Weights of a small GPT-style language model, trained from scratch on English Wikipedia: 3.41M parameters, normalized queries and keys.
Each number is 50 + 12 x the weight over the matrix's rms, rounded and kept within 0 to 99. Layers, rows and columns count from 0.

# up: layer 3 MLP up, 256x128, rms 0.195, rows 230-247, columns 0-127
# down: layer 3 MLP down (transposed), 256x128, rms 0.159, rows 230-247, columns 0-127
# gate: layer 3 MLP gate, 256x128, rms 0.186, rows 231-248, columns 0-127
up230:69 71 68 57 43 31 54 49 48 38 28 51 72 67 70 45 57 25 39 33 33 41 51 55 53 44 42 54 69 74 35 37 38 41 46 38 58 74 49 45 44 54 73 35 65 50 51 45 71 45 55 64 36 73 40 66 58 28 53 79 41 31 48 40 31 40 55 45 45 42 58 27 39 82 51 58 44 32 66 57 63 33 72 42 67 60 45 60 45 37 58 47 58 33 83 48 13 36 57 46 57 37 68 51 51 49 39 52 65 73 63 62 52 38 68 55 52 46 33 58 47 56 43 67 71 57 60 49
down230:57 38 52 77 47 61 40 52 75 40 56 35 62 49 42 66 30 60 25 59 57 46 42 36 54 65 60 29 59 61 71 48 49 46 42 53 36 54 35 43 66 42 42 35 46 57 32 46 35 24 63 66 66 35 53 58 39 49 34 47 15 48 37 40 48 68 45 37 46 72 64 44 50 44 43 37 43 52 52 58 53 40 64 45 37 49 52 52 42 55 67 47 55 55 63 33 99 69 55 55 52 40 32 47 53 40 39 31 40 42 46 52 51 55 31 43 58 58 38 51 72 33 41 46 61 29 54 45
gate231:35 52 47 62 63 47 56 49 44 42 36 42 43 45 63 49 61 36 51 67 64 57 50 40 51 61 45 40 47 50 33 41 39 39 57 56 60 55 39 42 61 47 47 37 67 57 68 64 50 55 52 41 56 47 46 43 46 65 37 52 48 47 46 50 43 69 52 54 41 59 55 48 55 46 52 43 52 54 62 51 32 49 51 36 48 37 49 43 52 45 52 59 46 67 52 60 56 59 51 51 43 48 61 57 36 42 52 58 44 35 46 57 46 70 64 59 54 40 51 52 37 54 26 50 67 39 50 45
up231:62 51 61 60 62 47 53 47 37 46 58 49 47 49 54 64 56 38 39 31 54 50 55 32 49 53 55 53 41 42 50 53 34 51 51 55 50 53 56 50 51 54 56 52 37 37 51 57 56 37 61 37 54 47 42 57 57 42 46 73 40 48 47 59 59 52 52 43 51 50 58 54 43 53 44 52 54 49 50 42 69 48 61 52 61 47 42 34 54 39 55 41 52 53 50 58 49 65 57 44 30 48 51 54 47 58 55 64 49 45 55 42 59 64 45 65 59 47 36 41 33 56 52 62 44 47 55 49
down231:61 33 54 50 50 70 46 48 55 47 63 54 53 44 46 46 56 63 55 49 32 49 46 63 63 59 52 46 50 36 56 41 67 46 43 60 38 55 44 51 50 49 57 46 52 76 59 54 48 35 37 60 42 50 52 49 45 33 59 45 55 54 56 44 64 63 61 40 55 37 53 45 28 58 51 59 49 49 56 45 50 45 41 54 63 61 70 65 47 54 49 43 51 40 43 45 54 45 29 52 63 54 56 53 54 41 50 42 45 61 59 64 48 45 42 39 35 51 47 51 34 52 60 25 50 67 38 52
gate232:33 51 47 65 56 58 64 45 40 32 26 49 59 64 32 75 35 50 48 48 32 59 50 54 47 42 50 45 59 51 61 77 33 31 61 48 66 48 55 44 33 58 64 42 31 36 43 31 66 54 48 69 54 50 39 38 52 53 74 65 63 43 68 33 56 61 34 50 48 38 62 46 41 38 42 39 38 62 56 52 38 48 25 53 56 69 49 72 54 39 36 50 63 35 60 38 68 51 60 55 59 25 66 45 60 47 58 32 72 42 54 59 53 32 53 62 48 58 74 60 47 61 51 63 53 57 49 59
up232:66 26 30 48 60 39 52 46 47 40 30 42 62 54 60 66 55 79 61 56 37 50 49 47 44 57 52 46 45 61 69 43 66 49 73 68 37 64 39 52 57 50 58 62 74 49 67 52 35 62 47 12 51 41 51 38 61 31 51 52 67 61 42 44 56 30 46 63 18 63 59 35 53 62 51 50 51 54 51 62 62 43 47 48 52 37 56 49 53 50 63 52 54 25 66 64 51 38 54 66 39 50 41 54 37 50 48 40 49 36 54 50 59 55 41 48 27 66 38 43 71 43 40 43 64 34 52 55
down232:45 41 60 45 36 67 44 60 44 62 30 39 54 49 54 48 60 48 58 24 40 42 46 45 57 44 55 60 77 37 63 73 65 42 37 51 66 41 49 38 57 52 44 50 52 44 40 49 67 69 63 63 63 36 34 38 67 55 54 42 57 32 59 33 51 28 79 58 54 46 52 36 45 45 49 49 34 37 47 40 58 50 57 50 45 60 47 44 55 57 36 60 62 63 46 61 40 51 44 58 53 43 52 31 49 46 49 74 56 54 40 54 47 48 76 50 48 50 42 47 76 51 50 49 60 53 53 54
gate233:39 47 47 26 66 51 54 49 83 35 34 50 41 50 57 45 41 50 57 59 45 49 40 38 54 60 40 68 35 45 35 49 48 43 53 47 60 45 46 62 48 66 49 56 34 61 50 48 56 53 50 50 67 30 52 50 34 35 49 57 39 51 55 64 66 37 54 56 76 61 63 50 65 68 74 44 49 27 35 61 56 53 75 46 54 38 77 57 76 67 42 65 77 68 47 54 69 54 59 44 58 53 52 79 57 44 49 44 43 46 46 47 56 39 77 64 52 58 32 53 47 68 53 47 42 63 51 45
up233:59 44 40 46 52 63 77 36 57 49 33 29 43 46 29 63 43 40 59 50 48 50 57 57 50 54 34 56 44 37 28 58 27 49 41 60 49 39 51 62 60 55 49 39 45 67 57 54 65 72 47 54 66 41 48 46 43 48 55 76 41 19 54 29 49 39 45 81 53 51 69 50 58 48 50 58 54 40 57 66 40 42 58 37 55 60 29 73 40 56 48 69 58 59 63 52 60 53 42 61 61 46 36 68 60 41 48 49 53 50 38 60 78 53 61 40 63 51 39 49 68 67 43 26 46 66 53 44
down233:34 57 53 48 51 71 31 52 44 50 56 50 61 36 59 58 58 52 55 38 39 54 39 44 53 47 53 30 41 65 40 46 50 63 45 50 43 28 54 49 57 56 62 45 61 40 52 63 44 47 45 57 38 32 47 50 41 23 63 35 68 53 60 16 56 49 37 50 55 44 27 53 74 40 29 48 32 59 61 40 48 37 44 43 67 66 54 59 33 54 41 61 63 49 44 65 57 59 48 60 51 29 54 38 32 54 36 41 47 43 58 50 78 35 52 23 52 66 65 29 23 39 44 60 41 50 43 65
gate234:54 65 41 56 69 58 48 37 40 51 45 41 52 52 41 39 51 36 52 38 65 77 55 56 42 60 29 44 36 76 42 38 32 53 78 36 40 54 47 53 41 49 56 31 48 50 68 35 60 61 34 85 43 57 55 64 39 64 50 64 48 49 56 57 39 72 54 48 65 50 38 80 53 53 66 61 26 56 58 35 62 67 59 65 51 52 42 89 46 68 49 38 54 34 56 51 45 36 63 49 41 33 65 55 56 53 62 44 46 40 52 48 42 46 20 62 54 35 50 60 54 32 40 63 49 49 55 64
up234:54 58 53 43 42 44 39 54 56 55 54 47 59 72 56 35 73 29 58 49 52 52 33 42 43 59 63 73 43 59 33 59 40 40 44 55 57 38 61 46 46 69 59 40 68 50 64 60 38 51 44 66 54 67 38 64 55 57 58 36 48 56 37 31 59 64 38 46 50 62 49 73 34 41 53 45 37 47 46 46 44 54 68 53 48 41 47 39 42 35 69 57 37 44 35 25 44 58 46 38 63 54 57 57 51 69 46 62 47 39 52 51 40 42 38 79 59 41 71 60 45 59 56 49 63 58 54 46
down234:62 21 40 51 57 73 40 53 40 32 68 73 51 35 48 65 33 45 54 43 49 70 37 63 63 42 44 44 66 57 39 39 66 60 50 50 42 51 36 45 46 37 61 51 42 72 50 49 57 46 43 62 54 49 59 47 48 40 40 51 51 58 33 51 65 67 33 51 58 51 56 42 38 55 36 49 59 71 55 30 55 49 47 43 90 62 41 36 36 45 48 54 54 55 61 60 27 49 19 57 54 63 45 55 56 48 43 58 47 55 70 54 84 46 60 39 39 60 46 56 49 56 22 58 53 54 27 69
gate235:65 58 50 39 66 62 42 81 28 53 59 30 44 63 56 74 63 43 36 45 65 58 35 56 60 53 63 34 47 49 45 52 53 20 44 42 67 47 22 66 47 71 54 48 56 34 44 57 59 36 58 70 51 23 58 67 55 55 56 26 38 59 32 29 49 49 47 21 58 61 52 64 44 42 47 61 58 30 48 27 41 35 52 52 40 67 47 50 68 34 41 46 58 65 50 62 56 55 61 38 43 64 49 46 49 52 69 68 67 23 34 72 83 36 38 34 42 26 76 47 53 31 49 39 35 57 34 49
up235:54 59 46 64 54 58 57 55 45 43 62 49 66 53 47 54 31 46 39 33 52 26 59 31 56 46 48 68 43 48 69 39 51 51 50 28 38 44 53 27 41 39 29 57 78 53 35 60 50 44 58 47 36 46 36 35 57 43 51 51 57 39 42 62 59 48 51 62 33 59 63 43 46 53 53 45 57 33 43 37 65 44 60 41 55 49 49 26 61 47 41 78 56 34 51 48 65 52 40 38 50 39 39 30 70 36 58 57 64 68 66 41 38 45 49 54 56 66 35 58 43 69 64 45 38 50 55 71
down235:49 50 31 50 49 44 39 50 64 45 51 60 54 27 53 58 50 48 56 35 51 42 50 46 40 70 56 49 29 64 48 45 70 57 64 51 43 37 60 55 68 44 39 31 39 52 44 74 46 32 61 61 58 41 58 58 50 47 39 55 12 61 46 48 62 71 22 52 74 46 44 44 53 69 53 59 71 53 42 45 50 68 52 61 37 58 71 54 37 47 72 72 52 43 48 61 35 55 39 71 35 41 61 60 50 32 56 78 49 39 39 60 51 46 53 48 69 61 63 46 52 53 44 39 73 38 25 46
gate236:34 50 45 73 52 39 59 53 44 50 46 58 68 52 40 57 46 39 41 46 54 47 46 51 68 67 39 47 35 55 39 44 40 47 56 57 63 41 32 80 44 53 53 39 77 42 67 64 54 54 35 43 42 61 61 63 49 58 56 20 66 42 76 59 50 54 49 25 62 58 52 39 36 61 56 52 44 40 62 57 46 36 41 44 56 66 53 41 46 47 55 47 71 65 43 65 52 48 76 59 53 48 54 40 39 42 52 54 59 66 67 58 62 66 44 52 61 19 45 58 58 64 49 63 47 32 53 59
up236:59 30 48 61 36 50 20 48 49 52 51 50 24 51 56 39 52 42 64 53 38 44 57 57 39 38 62 52 63 42 69 36 54 34 59 82 44 62 61 48 55 47 65 58 38 66 49 44 36 42 34 46 38 49 60 48 41 31 58 39 42 59 37 40 50 43 42 58 48 30 56 38 30 59 44 45 50 56 44 57 50 27 61 46 33 30 56 51 44 75 35 35 45 51 47 42 26 24 66 53 48 70 64 58 57 54 63 34 33 50 34 63 61 46 60 42 36 64 53 30 63 54 37 39 63 55 52 52
down236:50 36 32 41 30 51 57 33 47 52 28 25 52 55 38 68 37 36 68 41 37 71 49 46 53 58 65 62 55 64 41 46 33 54 51 46 51 32 45 42 59 42 58 58 55 23 54 51 71 56 64 70 67 59 45 44 34 43 53 42 34 52 57 61 25 50 63 49 56 63 41 51 50 46 53 39 51 61 67 53 51 66 59 55 47 49 53 42 36 53 58 57 36 55 44 48 58 47 55 33 34 51 48 49 40 63 52 54 64 47 35 48 43 44 58 38 59 38 54 49 43 56 99 52 42 61 59 51
gate237:56 49 48 55 59 51 43 55 54 39 53 63 61 55 61 42 35 57 44 43 73 58 41 51 54 37 49 40 37 67 38 50 19 45 57 43 62 30 40 47 45 72 75 62 66 50 48 69 54 40 41 55 67 46 46 46 50 76 21 45 45 53 67 65 62 82 44 43 41 56 46 59 39 79 49 31 31 71 52 34 45 60 52 51 65 53 51 43 55 57 40 53 64 50 50 38 33 59 50 57 56 47 57 47 46 30 46 41 76 42 55 53 65 41 49 51 56 13 74 58 55 52 56 50 38 67 49 59
up237:45 65 45 72 44 56 77 47 49 41 56 35 42 49 50 48 51 25 50 40 40 29 35 44 40 40 51 65 51 30 46 57 45 50 38 59 32 35 34 42 36 51 70 53 52 52 41 27 68 45 62 70 37 61 53 24 60 59 51 45 60 44 62 20 32 54 53 59 56 50 67 34 55 34 50 44 67 40 39 52 31 65 46 51 46 29 80 75 40 68 65 62 42 47 42 50 40 45 41 37 57 57 51 39 58 40 51 53 48 41 55 53 46 34 29 50 37 64 69 53 29 52 34 48 45 40 54 34
down237:48 76 63 47 56 77 33 54 31 83 32 70 40 58 53 54 45 67 47 39 52 56 62 35 50 47 49 66 57 74 67 83 43 47 59 37 55 55 52 58 66 38 47 31 50 52 38 46 42 52 47 42 65 67 46 70 43 63 35 61 48 51 38 49 52 42 20 42 60 63 36 44 35 47 39 45 57 54 67 56 56 60 64 39 77 36 33 52 51 52 64 68 88 33 50 56 62 44 49 62 30 39 68 49 60 58 55 34 69 37 45 55 54 47 29 68 43 82 56 55 64 78 55 51 63 53 64 47
gate238:47 40 44 34 60 52 43 28 71 55 39 31 36 67 63 62 44 34 51 74 55 71 50 60 34 34 59 52 69 59 47 54 31 60 40 53 61 41 32 50 49 47 63 59 56 55 23 55 37 57 40 68 52 54 35 59 40 49 50 24 44 61 48 34 61 69 37 56 36 50 40 59 58 55 47 49 42 44 54 27 50 55 54 68 42 52 74 56 44 22 31 47 56 72 45 46 59 56 66 54 41 59 63 42 55 60 71 26 83 27 52 56 28 38 51 60 50 52 36 68 65 70 49 51 57 58 49 59
up238:48 38 44 37 51 63 25 56 68 51 67 49 34 62 38 34 39 61 39 53 39 61 58 55 53 52 54 72 46 59 31 42 51 36 61 65 49 58 52 32 55 51 62 45 57 49 32 57 44 55 52 48 47 47 55 52 52 53 55 63 67 58 31 34 69 30 56 32 61 41 49 64 40 44 45 54 69 31 29 45 65 41 43 61 77 36 46 47 48 36 62 63 27 54 52 65 42 22 35 44 52 47 46 56 53 51 38 60 54 53 46 52 61 65 47 55 67 52 46 53 33 41 44 62 29 33 43 55
down238:44 58 65 66 54 62 34 61 52 58 43 67 59 49 43 37 40 49 46 35 65 25 54 56 67 67 64 70 59 80 65 58 40 62 75 41 45 48 60 50 32 29 54 48 37 38 51 36 45 50 67 59 48 67 74 53 45 55 63 58 64 53 69 60 51 44 18 57 78 57 44 40 52 44 35 57 40 53 64 65 46 33 60 31 65 56 58 41 53 39 75 63 67 61 42 65 48 61 51 39 46 43 61 51 46 45 53 50 40 51 36 52 82 46 54 51 53 75 64 47 55 48 45 42 46 40 35 44
gate239:48 42 53 61 55 57 63 56 47 75 51 67 56 27 55 64 62 63 47 45 54 37 61 54 80 47 56 56 47 48 44 40 37 79 49 68 56 59 59 40 65 63 25 59 39 40 46 66 42 47 54 47 67 66 49 53 37 40 37 57 47 37 64 51 26 52 53 46 46 45 63 49 32 59 37 60 70 69 57 71 57 51 40 60 38 51 54 44 71 67 65 48 59 46 60 55 53 50 65 47 53 49 75 39 38 46 62 45 70 48 50 70 49 50 58 43 75 61 49 21 58 66 55 35 66 62 40 69
up239:67 57 75 56 53 57 23 48 38 40 69 70 23 45 53 73 51 51 38 40 39 70 59 67 60 57 47 45 62 56 47 46 54 58 42 31 40 49 43 53 51 37 53 51 57 38 29 74 79 56 38 49 48 47 45 45 38 50 30 48 51 57 53 42 69 64 67 39 44 42 62 52 53 47 42 48 45 41 45 45 58 48 45 38 50 46 41 37 66 58 63 44 54 31 37 39 52 49 74 43 23 53 53 39 12 62 68 36 42 79 53 49 48 44 43 36 59 32 50 61 50 58 46 46 45 48 53 70
down239:56 43 59 74 27 54 64 53 71 47 37 71 57 47 37 65 70 57 43 49 70 65 53 48 55 37 61 47 48 45 57 50 48 46 36 58 49 57 60 54 61 45 44 54 39 47 24 59 52 52 37 48 79 84 67 52 48 54 45 37 57 48 62 56 43 60 26 47 45 37 57 52 58 63 38 54 48 59 51 57 49 62 39 44 50 40 53 37 56 49 47 50 56 45 55 44 69 26 51 43 34 55 69 61 41 47 41 56 52 68 29 35 57 40 51 48 51 60 63 68 57 48 62 50 33 40 65 56
gate240:53 49 42 56 44 51 36 32 44 56 71 45 66 61 43 48 39 69 36 61 70 49 42 67 41 91 57 21 64 49 35 56 58 58 59 44 44 38 49 59 62 53 40 41 35 44 63 55 38 36 44 37 60 59 40 49 39 64 49 47 55 47 57 52 43 50 36 43 27 52 55 46 50 59 65 41 20 44 49 64 39 58 53 77 55 72 28 41 60 54 66 39 61 49 54 62 46 39 49 65 47 63 42 54 44 28 65 28 91 43 67 45 52 70 55 48 46 48 46 61 59 59 51 57 50 41 46 63
up240:34 59 45 46 40 51 65 28 47 48 75 46 48 33 36 51 36 83 54 62 62 48 58 20 50 63 50 48 82 44 30 33 48 53 31 52 63 42 48 72 72 58 54 53 26 49 66 73 44 43 44 43 53 48 47 62 62 37 56 57 63 69 56 49 52 42 46 32 42 44 73 41 43 64 69 41 37 36 49 55 60 45 56 44 38 65 41 33 43 44 58 59 60 49 45 62 48 48 51 58 54 66 38 56 47 57 56 31 62 66 56 32 43 76 55 42 48 44 41 34 65 84 44 62 45 60 56 58
down240:43 48 61 67 63 59 24 38 54 26 67 57 24 43 56 51 66 44 66 61 55 56 53 44 66 43 62 64 53 61 51 54 46 54 55 58 42 63 60 74 37 29 60 49 64 64 70 57 39 51 50 52 53 53 60 43 48 50 50 38 55 33 53 60 47 42 72 67 47 41 35 55 41 42 68 64 51 65 57 44 52 42 41 57 40 55 72 51 38 35 45 52 33 60 60 71 61 38 45 34 39 56 62 55 58 53 49 35 55 61 50 59 49 44 59 18 51 42 55 54 40 29 44 72 33 66 56 57
gate241:46 60 54 53 43 44 86 57 66 51 61 56 69 65 66 50 22 68 38 63 41 65 32 53 70 51 51 47 57 36 73 57 33 67 59 46 39 67 59 67 57 36 49 77 35 41 50 44 50 48 40 66 45 55 40 51 20 49 54 30 57 41 51 39 42 40 55 71 46 40 35 72 35 64 58 49 51 41 44 44 70 47 63 32 68 45 59 59 42 50 50 70 62 47 57 41 40 73 46 53 58 74 50 65 55 54 48 63 50 28 71 47 53 43 58 57 74 64 63 41 35 55 48 53 54 61 41 57
up241:53 43 60 37 76 46 57 56 53 56 36 30 51 58 54 48 40 50 42 49 35 40 80 29 58 30 44 36 47 40 44 54 48 55 55 42 65 35 71 54 85 48 71 69 54 43 56 26 55 49 62 66 43 38 57 53 66 56 49 55 46 35 55 69 37 27 53 71 64 53 51 52 51 43 69 57 37 35 37 58 49 63 47 50 40 61 60 42 62 54 44 53 63 42 25 38 49 55 43 58 55 34 58 49 52 53 53 58 53 44 37 39 48 47 49 60 62 40 54 50 44 51 41 56 36 49 55 46
down241:51 25 49 38 28 64 48 35 36 33 51 44 60 30 59 67 47 50 55 51 31 53 48 45 50 45 53 62 38 15 63 62 55 60 48 50 44 51 49 50 51 43 44 39 70 61 68 54 78 44 42 38 59 57 40 50 34 57 39 29 43 42 64 45 34 46 70 50 53 61 58 60 29 47 56 43 54 34 35 39 67 47 56 50 33 59 63 57 65 55 34 63 43 57 55 62 62 45 57 58 49 50 52 61 60 57 54 55 54 39 74 53 34 54 53 51 30 39 27 45 43 60 44 49 45 71 70 34
gate242:63 32 48 62 37 48 53 64 42 68 70 46 49 52 53 48 42 63 53 47 53 49 43 71 65 64 41 85 55 24 44 43 65 52 61 64 36 49 52 57 57 47 48 34 61 46 46 58 55 72 40 29 68 51 57 60 40 50 53 50 55 60 49 52 42 79 44 29 58 57 46 43 41 72 34 57 45 60 33 58 54 45 60 59 50 69 79 50 64 55 64 41 47 52 64 46 67 56 43 48 62 49 67 30 40 50 47 61 48 63 69 46 35 46 43 77 58 80 50 48 45 54 45 58 38 45 43 32
up242:15 40 42 52 72 49 56 56 38 54 55 69 31 34 72 54 47 55 54 40 50 53 44 52 68 45 38 63 43 61 48 36 44 47 49 48 32 63 53 49 31 52 57 44 47 65 63 43 45 42 54 64 52 48 58 61 43 53 37 52 59 39 50 38 38 65 47 53 35 50 67 57 38 22 53 53 70 51 55 50 50 60 47 47 57 52 80 65 40 56 59 52 58 37 43 60 48 72 30 52 44 58 56 48 27 54 46 54 45 45 56 42 41 64 68 29 31 22 41 49 36 59 43 55 35 61 61 60
down242:62 58 39 75 53 56 46 49 69 59 49 40 44 78 48 41 34 67 45 25 72 56 45 51 40 48 62 63 46 55 63 65 52 54 52 54 61 65 51 49 56 50 59 61 48 44 33 47 52 60 48 41 46 66 52 64 39 55 36 61 56 61 43 49 61 49 37 57 59 45 60 40 54 58 33 52 63 62 62 44 42 56 58 57 52 52 40 56 56 40 68 50 49 55 61 39 56 47 47 56 63 21 51 67 39 65 59 56 36 37 15 63 59 42 45 53 51 70 59 51 66 53 55 52 65 18 49 42
gate243:53 31 29 78 30 68 38 47 33 46 40 43 37 47 51 73 46 58 41 27 30 52 59 53 81 36 40 53 67 48 35 40 42 48 39 76 35 31 63 47 52 67 19 50 45 35 46 39 33 66 07 51 56 48 40 78 32 43 66 47 49 32 62 42 59 70 56 28 54 67 59 42 42 64 45 61 55 47 49 55 30 28 48 37 63 55 38 44 55 58 65 55 35 41 33 57 65 50 61 49 52 43 60 61 36 42 69 56 44 71 41 78 54 39 51 54 55 60 69 40 63 43 48 63 66 57 48 57
up243:48 49 33 37 50 46 48 66 57 77 50 48 67 51 49 14 40 43 54 45 52 47 49 45 61 51 69 75 19 77 63 57 47 41 46 35 59 59 50 37 51 50 52 18 30 47 52 41 67 32 79 56 54 66 54 46 41 49 49 47 63 38 16 35 48 56 45 89 40 43 61 59 75 49 38 43 44 36 47 41 53 45 48 31 67 76 43 54 42 29 26 44 60 47 72 32 58 59 42 34 69 43 53 29 45 60 37 36 55 52 50 33 43 81 35 46 58 41 32 50 17 44 31 45 46 30 56 52
down243:48 50 56 62 65 55 21 40 30 57 80 69 41 69 52 44 60 45 55 46 76 46 45 47 41 46 43 44 45 23 51 48 68 17 66 57 67 51 56 29 25 57 42 43 38 48 58 53 52 18 41 57 36 39 48 36 72 31 46 60 66 60 39 37 69 45 51 55 33 48 34 51 49 61 51 62 40 30 43 39 75 75 57 40 78 60 30 36 65 48 58 65 78 42 39 70 56 48 55 58 39 48 23 40 70 43 53 24 53 37 48 37 22 66 38 62 65 41 54 44 24 41 44 49 39 50 42 53
gate244:58 60 38 55 64 60 58 20 61 64 32 54 68 50 45 31 37 25 49 38 65 49 37 72 61 82 49 53 47 50 57 70 45 61 57 58 45 45 46 31 51 43 58 30 37 40 30 43 63 35 53 60 69 54 35 57 57 52 40 40 57 43 56 37 52 54 52 49 60 51 35 50 52 63 40 53 61 46 62 60 81 50 36 48 73 55 26 41 57 51 51 46 23 71 57 44 46 55 36 31 48 64 32 39 59 57 43 37 39 37 64 55 43 54 51 25 59 56 62 54 37 47 53 48 46 53 57 43
up244:28 47 38 45 39 61 53 55 22 55 44 49 55 54 56 49 54 51 58 63 41 42 74 51 49 63 54 47 50 42 54 57 69 44 55 58 45 48 48 49 38 46 64 38 65 58 43 57 54 56 32 64 55 34 43 52 31 35 66 54 52 59 29 42 63 30 58 51 40 60 76 67 49 43 49 43 32 42 33 47 49 43 35 43 37 51 26 65 55 27 54 69 59 68 45 55 25 33 61 49 54 39 52 49 57 42 69 56 45 69 32 42 53 47 28 48 42 66 55 42 46 57 52 51 66 49 38 44
down244:67 73 54 60 45 51 52 63 55 56 38 58 54 62 65 44 65 36 46 47 66 48 29 75 60 53 60 55 55 55 58 40 42 58 33 63 67 58 26 56 44 48 49 68 09 52 53 71 53 52 46 42 61 51 53 45 69 38 47 65 50 50 57 52 71 60 74 50 60 66 30 41 65 76 58 70 53 54 49 41 47 22 32 42 71 48 54 45 38 44 86 27 38 35 52 54 35 54 55 37 27 50 40 44 46 46 39 48 55 39 50 45 24 58 60 54 45 67 52 53 35 38 53 57 40 42 43 67
gate245:52 38 30 48 58 32 49 59 50 48 27 46 69 53 64 56 30 49 24 51 53 62 68 36 50 54 56 34 47 36 56 64 34 43 46 73 37 49 61 45 27 43 44 40 59 34 44 32 50 62 60 32 58 63 48 36 39 49 65 56 46 72 46 39 71 52 52 37 37 47 42 41 46 52 32 50 66 49 58 63 71 56 62 53 52 60 67 57 42 40 53 67 51 34 66 32 55 36 42 65 52 43 47 59 48 62 57 13 47 53 59 49 61 50 30 63 50 63 62 67 41 43 51 60 51 68 34 43
up245:43 58 43 54 51 34 45 60 57 33 36 39 33 51 55 48 65 45 56 40 57 72 59 50 62 54 24 40 45 51 59 42 26 45 31 53 45 60 61 49 36 50 53 26 56 64 43 45 29 49 49 65 39 68 61 33 41 45 69 46 51 63 59 27 32 52 47 71 53 46 52 50 43 77 64 39 42 44 29 55 62 59 65 58 56 54 56 76 48 40 49 32 52 41 30 63 64 37 39 36 35 64 59 45 35 56 47 28 69 36 47 58 50 41 46 60 52 49 65 36 65 59 43 55 67 72 52 29
down245:38 41 30 43 55 31 48 42 45 41 36 58 33 58 44 52 48 48 54 35 56 54 45 45 73 52 52 65 46 43 44 62 58 55 61 68 79 52 49 48 65 45 36 64 51 70 62 55 55 34 60 40 45 26 70 44 45 40 62 52 46 32 59 32 30 36 43 51 41 38 39 50 53 48 66 52 52 46 50 70 54 49 68 45 40 56 60 45 44 48 37 47 62 50 33 48 39 44 50 39 46 48 42 67 32 59 50 62 56 15 62 53 39 28 30 43 52 59 71 56 43 50 62 68 57 46 37 40
gate246:62 29 21 49 56 35 44 59 29 60 58 65 45 43 52 22 50 71 38 75 44 69 50 48 57 57 50 38 77 45 38 65 62 62 69 40 42 40 42 61 50 43 58 52 44 53 49 51 70 42 40 41 41 50 49 31 56 39 78 51 41 60 53 66 50 54 57 36 25 40 62 48 15 53 71 40 33 51 73 63 43 58 42 38 35 50 56 49 37 44 47 56 42 67 37 46 37 52 54 50 46 60 58 52 55 56 48 42 44 70 63 61 54 43 59 40 45 64 64 39 52 75 31 52 55 66 48 55
up246:44 29 44 29 49 45 32 37 36 61 42 61 37 44 61 38 27 75 47 56 36 34 48 57 58 71 35 56 47 63 48 63 63 56 52 36 50 63 59 55 59 59 48 36 56 52 55 38 34 34 48 51 43 33 66 67 44 77 42 57 61 59 32 64 33 50 58 45 46 40 38 58 41 47 51 44 42 57 50 56 53 80 43 64 43 49 54 51 52 39 43 50 65 67 61 56 50 73 50 73 31 62 47 42 43 40 46 59 56 36 75 41 44 51 52 55 53 54 42 54 58 65 50 60 60 52 58 66
down246:44 46 40 71 58 49 38 28 48 35 60 48 38 60 39 43 33 53 57 56 63 61 40 36 60 52 46 58 59 48 41 48 63 53 34 39 56 57 57 54 46 48 63 39 51 46 55 62 55 54 58 68 45 35 52 52 32 28 47 30 71 53 44 46 34 51 39 69 46 34 45 46 43 58 64 47 38 76 66 60 26 36 55 52 51 60 52 47 47 33 49 54 24 58 58 54 69 43 40 58 72 37 63 42 51 35 48 41 45 54 52 52 50 68 71 40 59 45 52 53 62 43 43 52 50 60 53 63
gate247:54 44 49 46 26 59 58 46 36 73 25 37 44 54 29 42 25 72 19 72 42 61 69 56 51 52 44 54 55 71 47 55 64 61 50 51 29 66 15 69 45 40 61 65 26 39 50 41 47 46 54 58 68 49 32 49 62 61 78 40 43 51 48 42 46 55 45 50 45 57 72 37 45 41 31 60 47 38 40 49 72 26 44 65 60 34 43 35 59 41 60 64 38 46 45 55 18 57 30 58 67 54 66 29 64 33 68 62 65 50 56 56 47 58 47 48 50 56 73 55 39 41 54 60 32 37 56 65
up247:65 50 75 56 43 35 42 51 62 57 70 67 54 25 78 54 68 34 59 48 42 45 64 39 62 50 50 54 23 67 34 32 50 41 49 66 51 30 62 45 49 75 65 49 67 79 65 53 74 44 60 51 54 55 82 50 41 37 48 53 50 43 32 50 29 44 50 49 48 31 38 38 49 49 70 51 48 68 64 46 43 63 50 35 52 54 55 60 50 42 54 65 38 59 41 29 42 31 55 66 53 24 53 48 54 32 49 69 30 53 49 42 57 55 49 44 51 34 48 49 57 42 42 55 57 48 45 23
down247:62 51 60 32 52 58 39 63 50 55 54 49 65 60 53 35 51 58 32 39 44 49 57 33 49 34 47 64 69 58 50 42 60 78 56 45 46 46 48 58 52 43 50 53 56 32 51 40 44 49 28 44 63 56 29 77 29 72 53 48 43 44 58 51 49 49 58 48 57 35 43 53 57 39 58 40 55 59 58 64 68 51 63 60 37 65 53 34 40 47 32 47 71 45 88 56 29 51 27 53 62 53 61 79 55 45 61 70 74 66 35 63 61 60 41 51 25 53 55 61 61 78 42 35 50 46 61 89
gate248:43 41 35 50 14 49 68 53 59 44 39 52 43 53 46 65 48 51 44 44 51 42 50 70 50 84 56 26 54 53 57 36 49 57 35 45 60 53 66 53 18 56 42 17 66 44 55 73 60 39 43 89 70 35 63 66 60 33 62 48 47 65 31 62 60 22 54 29 51 51 39 73 57 37 54 97 49 52 50 36 82 45 54 74 55 62 63 30 50 68 56 26 36 55 67 59 57 31 48 71 45 36 47 58 78 58 45 56 20 48 46 33 57 75 37 46 41 67 53 46 40 47 64 48 59 47 10 31